config.toml
num_key_value_heads = 1
head_dim = 64
norm_eps = 1e-06
bias = "none"
lr_mult_up = 1.09
lr_head = 0.00983
warmup_steps = 445
schedule = "cos"
final_lr_fraction = 0.03
Each number is 500 + 40 x the weight over its row's rms, rounded and kept within 0 to 999. Layers, rows and columns count from 0. Numbers have three digits each. The size before them is the row's rms in percent of the matrix's.

# q: layer 2 attention query, 256x224, rms 0.0973, rows 24-44,88-108,152-172,216-236, columns 168-223
# k: layer 2 attention key, 64x224, rms 0.0946, rows 24-44, columns 168-223
q24 090:533495510444521478535494424469501554502545528555535539452528505576555511544521557516494591466504486526488547598475477451468583459542492467503468455507501503469462472508
q88 105:538540478446522495508473446473515526521471496502435565494506521456545542473482574464583447537551548487541511591500450453516517517454520503538487448523505501494483450570
q152 100:517543516395478519521406495493498527502476543554497507534479577486543514548515572490524496518483453529483538459453519506469478543452524464452523409487525487476474470509
q216 119:508444390489544476524464489553491553524513490538500519516510603459539564500523520484540523551510501460480540599445473484454511498440454458500455480496516520468450481580
k24 097:511528490444481545469432483530507492568500513460523477490569542508528522575534531494577504528488451502482484505486473462490487516501473461545511411530445488511422513489
q25 107:467415514511517506583552565472526534455542525539520546472442516491490498461471462512440509490493590491552568500522527530499525508499469521436528590466461527496509533571
q89 089:519468574541534517527581525535542558447577512534572487559471508561504471514491504510425438495539550532519556499553480480556505530547422499479553519432463510459491546521
q153 084:472509547495479455532596505532487493448569495533521545506497460477534522421498430487486509474501525479481571470518528484524498440497494510542562531507432477528479503573
q217 077:444460526537500459555575492450502532481588442480513485454444527476510481474518511571500512536506480436478470492407480416542458494517536471547511479442516485496491527531
k25 096:496513537536519529527500508439544492490544419497537545483473483539535524444422488567450531491498463505565455503513496557512502506556465487425450484497526467442589509526
q26 112:427444493511493492479514524459575537441507504500496515538462532588543489506540531571481478553470529464490489528535526492506526534525467544476517458486431476458440516523
q90 112:518549449505542485426486489465518518481500515513433507511449502588485537562495540524478506530547534446509478508514520498539552495523514512478496445507469549427477513512
q154 094:487495491496468491467472494549542570545482522462366434494505469553460512540582479503521535483447438392442502516511512424493458577524500535553496466511436535447475512476
q218 094:425462476498477520413504516467529459484499520505468495490533520519515528540490528548540500545508490554475496542407509351470492555555432511548513452532485480466523571444
k26 094:498554478493495545467501555433507548449499499479518540554523454544445484556451501471485463531499430566522529478493493441530567480540457474490489495518558506475501508430
q27 089:520589531535506504483509452525430470455467490511445506463490537480463480448460518466530405453534444518581492433483468557473425504469521476493487497481610461534555483510
q91 101:510583503550511497528494477471554565460428450547503575491439551579529481504518473534493537552534453514567486502497442529520580513485428535417537521492507504393493518580
q155 100:561521477546514521574541471481530553498510510517466599460515495536533492549494539591497510497482553481515563547474450463504544544468449485487484511526564503464504550503
q219 098:486411489571527559486570508485509530469485495493497520551522512498509482464494553580533535534468510478441421464475511489460475484566488454511511527469547527457532446468
k27 102:503535485522535479444524501491559472540515480491495539539436511557468451527516508555458546561556544470488480536477525461538497506482523543474488489425531493424465515479
q28 092:554502441488441540520494509496507464514449449491475481573513525497520511500480484427498461450469459449567507500482438505420465582486471491518452513495580488466545515432
q92 106:524404473493472427520510506457542494555417593552441500501544524408501476490537508480519512487508528479461458498538583502478535463497437551545449522532535587537508482563
q156 102:539498454484478526497439584438541488495406492492493483426490562480439517526481509514534445479465491430497424588455510488428484547486449491488447499475586497459525515454
q220 106:466465488412478563468501503452505499495486544461432447442538470568573546576491561517558404532530452533477548528496552461473490517528437515517491436479478492459526510449
k28 106:446505485558522503488636483508563456499507497480531540558455542505450465484527515519471491489577549442486457497576530549491476456515521553436512500432482442464500512569
q29 087:517520544514481528521492512499573456450559477479552496426470490490445519494496412532508516517513444533512458399489496519516461509511551429531494552500447511583533507521
q93 117:435457580515510529497507559542499482507546470469568486482466498510471462479491386486450529508528459539505486397454481572476427510523551486483469544469507491541517501495
q157 112:529438537575476457522547499578438454516585484544572466510544482469456487478432444520517521459487436547520513424533525523553468497520596467512487551465511525571560444461
q221 120:573473577536505479542530541554500478434557467567549524494523477499531506469425479478454508520467451547550509454509468495510505464572532478455491488487500512475533524514
k29 110:525530551516433488554518468500487452459489464512529494503488570504496431414459423528436502492491443533531494490488500568494517531524545470462541463427517454516567476517
q30 120:524534533539523518458526462615493441522563482541486518503508447508485463497548485588464501509523468546461503438521486454490539464534495476528490486534483501530484516556
q94 103:440561513533539591526483511570546567469532416507519533502491432539549440484514467574470533517532434509510521491431448485521509496560466471443510553463491445522511480522
q158 113:472537571511514488494551483518584476524602529552539516483524523520535478562518529522451517564511492554495562469527534485531561423496464461536572537502521497544483436578
q222 120:489504515562492521495515492534524487463565516480534491566519501539557543469502482493429507583467503525503486496561499472539555458459492467460537476510539554493475540568
k30 101:497515528548504558411541414556562514517516480481469533484525518554547471535516518530524437505506487545501441521509552441488522475543472424546507469511507532571422503552
q31 092:569511496492448481489524469473445460516471510528539502523433559499503548485494491432488558541501503467487547501486520449503504494494450561532493448473483533454471491424
q95 093:511401455440494471427497491564441464541439502486472447564471467463475504505496500438520546537591527508501541558523483434492533463468551510482479443480509567500495483504
q159 095:464476469460431524511500416527464400522479537528505458526505511460530521512488558476515530468566503548448548499526603449515516455531519525530558451461506538548565450555
q223 096:459452421483530523562558536450477507488515499516464503512457502447570606552496618498544554477593493517497463509482512478457447511509422509520503539494530476502483511499
k31 111:536523465477520466460514452504481488621473501581466455544525523482511520489582553490550470587513500546516582494499552515487509493487471473542507491517485533471573497481
q32 088:550483476440584506457422540508488522483479487528511508479544505472543527487539520572478560498513549518517511517455502473501536470492516468497490501468521526434536496509
q96 091:506450557498533517531530566532626585491551517554493536426510508446510510457553496532460506511505528551500520543496520526509508444492440508523463563528505452514525474484
q160 090:511442484538550481480548571435562564462509457532477520470490566508511501439521481480506557429532517476513455579417500496462518453556459561476489439471564464452486546524
q224 088:523501522469537509464424512546521560463506481506473548485533533536524472500510463481513490458485490485506571558533527460477514409484438504514567463491556510464465481485
k32 119:498486498519476487438583509519443495376502470561524482535481509447520503445441430558468467516538576515522493500454532511501460521503517489488528505423480512459514509522
q33 107:462424549526422546485532480524464506540538489447535477504492480554472501569534528571536569535412449551475480487516505525512529489527541508481519461518407492479499483472
q97 119:451554567492447560525501531527488441456563490413530438530484457528445496537490512523510540551519508538546533426489500533529553519506491461442546409541499529451559493499
q161 115:479485444521421504529480518542448424550505546469540452496482437500450486549527497508503508514404485548459466443605473537522487515549569485519502506502462544531531504430
q225 130:464485586567475401519498517537525500472475471544536481483508523545544401463544444539448551603467425517549471513475527493487548490562554533424471493449556495477581461480
k33 091:431454500469441561464454522503521453556483503452530484487509509531502484542481551529527549523487473434470576535471487435500567502466466483463485424450476553491531503461
q34 107:533448487465496533507444631435558505473476540544490540496560525541518514512497532587495532554472512535511514505485470460551522506519448494493465484489517491487481553518
q98 099:536494502526542508481514556408617508480506514540496519471440580507521474449521498586483475575492526501501465480469448506530553534522431527527433550489536496440479537534
q162 097:514462477514553507515511549524553516513529524550451548488525504523506449428534530568500544441497509504477502557471457433555512516555450490491496481447536571522560556541
q226 095:515538464495504473468503558532557602473521476543437504451541558547514477484477494540532475561452513523478466527436512453457524507553480517517462454469520561475467513484
k34 100:479502515479496454479522578483513448476513430485542440544503566548500490472434474482470513567581457440510485452507531554523504530452462508480481426356524464469507499521
q35 097:478476484526419510460528506537478446478498568503505562462470446516487501542528481533503495558471556486433468468521526443486520459512524538501484553562420513527482460541
q99 110:454492422551537510513496493500536510502415546507472457437438442502448473456541511571533538545469516476489436467498538443516605450510496609488514577529442547492479427505
q163 096:436486511509566517573525487447548507481427496543459503452474502493536492450468466455484489575489570453573520496518526447497564475568521606466525516538522430452515546581
q227 102:475537442437508529524535572487521491518514475432538546434485469465524500503466473515487503535514447516514492461471549474450516553588499491519543496464475519512569509459
k35 101:480560477514527464436501501487450505475575536449553517513459474546420501463487514565527508506546537489474473471577483499519472476490461502537466526480503469439494467537
q36 103:418462474492567532501472531524492535551505541535595516469510457519469511523493420529450551549424534452464508514486499536547544530472567543533507550565411469513480481514
q100 102:526473434537547520494543501527500542483541472583512480544429586521494526447558490562548452527474567476480442516506563530524472456559485505494485532503458455494513450528
q164 101:458524451499481495502469495416521548518539457499531502497472533499395568490569474467501443504401484442548461549520500477434564551577510567436460509506437440462531520489
q228 102:520498471533540498466490559506489545500488475473542512526487538489459436490477447587440472472445527491497465524443507523462532553579542542444518420429528510428466477448
k36 095:439559413437576457468404510439559546463456489484491514464448472466456507483487474498454555545437457453482467536485413466537528493471457495533468629580516517494456488417
q37 101:461506518503524552468510517561482426520559475446516417503483394517487436546491518537514497483542502539425448442485518512523530459483515528514486537528452498509461506455
q101 098:486527466495546528465499451562478460489529498464498439516472493546500552564473512533526403525455501480491448527506497436481558558521448476499596502584434494496489535450
q165 088:433551441460506534551477536470476458526396525455538473507488438490466505563587506457475486564460532552463470540552515471448560536485447506541507555507485518467406555446
q229 110:438486479563493476501509506446436521533480554514611434569529474479469509458499444469524558525476504512485469497519497450477510552450506578443437568546504518558486546554
k37 107:501444505513531535495435436586484499556561499564469511425435461480498458520591539550533564492437469495487479391524481430498474499522522510513452568526530525505421484449
q38 090:513491477469453400557547466522424474546530514468518509527516544467482528466432482425502537522503476505493443409472505497502498514444522543497471494527451506516474532529
q102 106:510378503485424430460501481567425425521530566513580505499466447475475537448468500433460517430526510498472472509538562453519502462482543506546467554528473499528481467520
q166 107:484454520527467498481545473531454443472503563463523505548508430443519551489447490485506548410543519561449478497570549520541473444493512433530520461465484514540543461515
q230 098:468457550553481468517546440449474466517534540503510544510450454469508508530468525481513521427534552539454432517561527547534425484530556498520497541517477477593499461468
k38 101:473484501470486454494426429540431494590469547501465460522565478428475523502528544460501520540524536489527547452508510496528516526442539521524489487542500515514497445510
q39 105:515435489493465516534493524445549558491483483547497540516568593553517502495488562595472506484488516566514544491484475524537505523502432448457515485474512487456551566523
q103 090:561482504541516491514514563494625544494565461582440534514456517536485512484587550571490481517469534493508494499495520513512480512464456533542477476469558520422501554568
q167 100:536435440567432541508486542539557517519531485526475462474507561528488479467580557561459500492500497562488505524438449417536460584508413490486488447452603544512527530507
q231 105:452471453453511532508491554534551544411532441445462445555551562563527484489501509476471463525467501504505497560455492447479569556538443516478569445499493478432451491528
k39 092:460470480457517472457504506475547559498436424528474508563508567548521439511481462535445405562559533542529491529501540539473512555417463480457519506453524488458465551488
q40 100:476471498522454476574508525503488522530550487504472479472467466505461477489487453472480609433492496493482519461490494553551487507460461509483481445508478509471443471441
q104 101:511553463517531447529519558485438528526460509529459369534446526507501477540428556466479531479529495482505442464526519490553470528505486500501449450428468527449494470453
q168 103:476527517515497421494511478564541585462519538511530486511488498561485463519452565522467484470559535478498543484537438561559536485477555455449396493510491577477425467506
q232 088:540583493506487519478486491499513434503471497465527445449459534515483472474551555543488448564472541464481505542507474505527569534547543497471488481465500508416500532497
k40 095:579479536537450520507499486437541519521536493471427528467511470538545467447482507559475482457549558497506513472423517528531544535558412530548472475502502510488514457472
q41 106:504471474516384462553506497471429543497492523563478492503439549517495528466541529474476508423411551509496532526529552536537523500434490575424510548482499472460486504525
q105 094:533546490583483500449557461468489473491522496506520515519516552565469522572537555523492515488494572494497504501544546468526485458539357559470507521523493485431509501524
q169 098:491596423524459509473484592431434496507487440455484464511455539525400527532544557510453441502425508503503463520532550420438504516518411518493483484488600500460533555431
q233 111:437430482528482525462509501460532543446493531411496478438555533546554504507530504545495483501475485455526547528437489482539553567553469470500529443425548502419485541471
k41 110:493508465463555495444501481468534544492476445559505514436425549524456574554507523496422560430525471496493530475503472473493547428442472561453490502482561433456507517519
q42 095:508520544524525501509472462497459506488427518529484478509488514517501488514502506508521465565461474530539422468442486553514496532511562489452476471464512513467572506532
q106 098:518529499511556528525505400485473445434504536531493595448457507437525527459531516491500520484537565489487482544469464505606488442459575521470518501553446536495511472561
q170 095:487571474523529515509455543468518488515441497448449485465445461539450544566505522531505525441487479479526459500457503552505532509505548466491483517493502503470524490466
q234 105:544479608624529472422454467440495551474483497407492480537517528531543526543409500597520536520500475499490462555494515508592519496573589485484516463434584489514492490519
k42 097:467495542421501503480419498481517429535427510510562412544530557486491555527518510463487528507546471466491538529445518454558483475455467485558494525491528481512479447533
q43 103:516534501527462526450496462467500557535462516497486482506555496506521505540521525538515508540445443494506443515503485493463575471514609455545500518530440495473497498484
q107 104:478530481510469531491529440477577534516477565480506529571499509556531448546510486542544498541518495468480513493456479523527541545505493515482528502541471536469510508546
q171 112:522552475508523510519485477453525524510461493436464544452510507537472480536511452511509530533419427427529474447545502544509555492504553516484533559547442429463510567501
q235 101:455455502528463540517523436484504519587544496477520416408593515509558434505498567524492503473461455545522462487475529531448457475476493526477436488416559534508493528536
k43 104:428534504510444509485474525476518453535425550483565533433543495518504527533472503458481539569483436516476431526519531442483566536515494513502462540456459503495404471547
q44 107:454449543452418513579531486509446461508510503533553519527493514540508537537486472452485520486425438540525503487528479514527473575485468487457498419523512547513492551463
q108 109:533440579499492479519499450535461380488490471540441459531480453455534447457547505471469518465462550511525474459503491496510474456498584485532472481465448540469570482514
q172 105:520432451504425509528473497559432398520498543493499433522539460451477511530490529509511518453502482559426508508570544479498499507499532428543480492474482567565578482448
q236 103:579487488563460493504526525525511464460486537493492433511540460459512579557453500536475459489493524489489464580454497434500495547506577472518527544479459515471494560490
k44 108:532465523464561457511522504470541483604432437591512479539481588519505455477525497423478495530506527461536488471538543532453536491523509500507460448427529475521568490525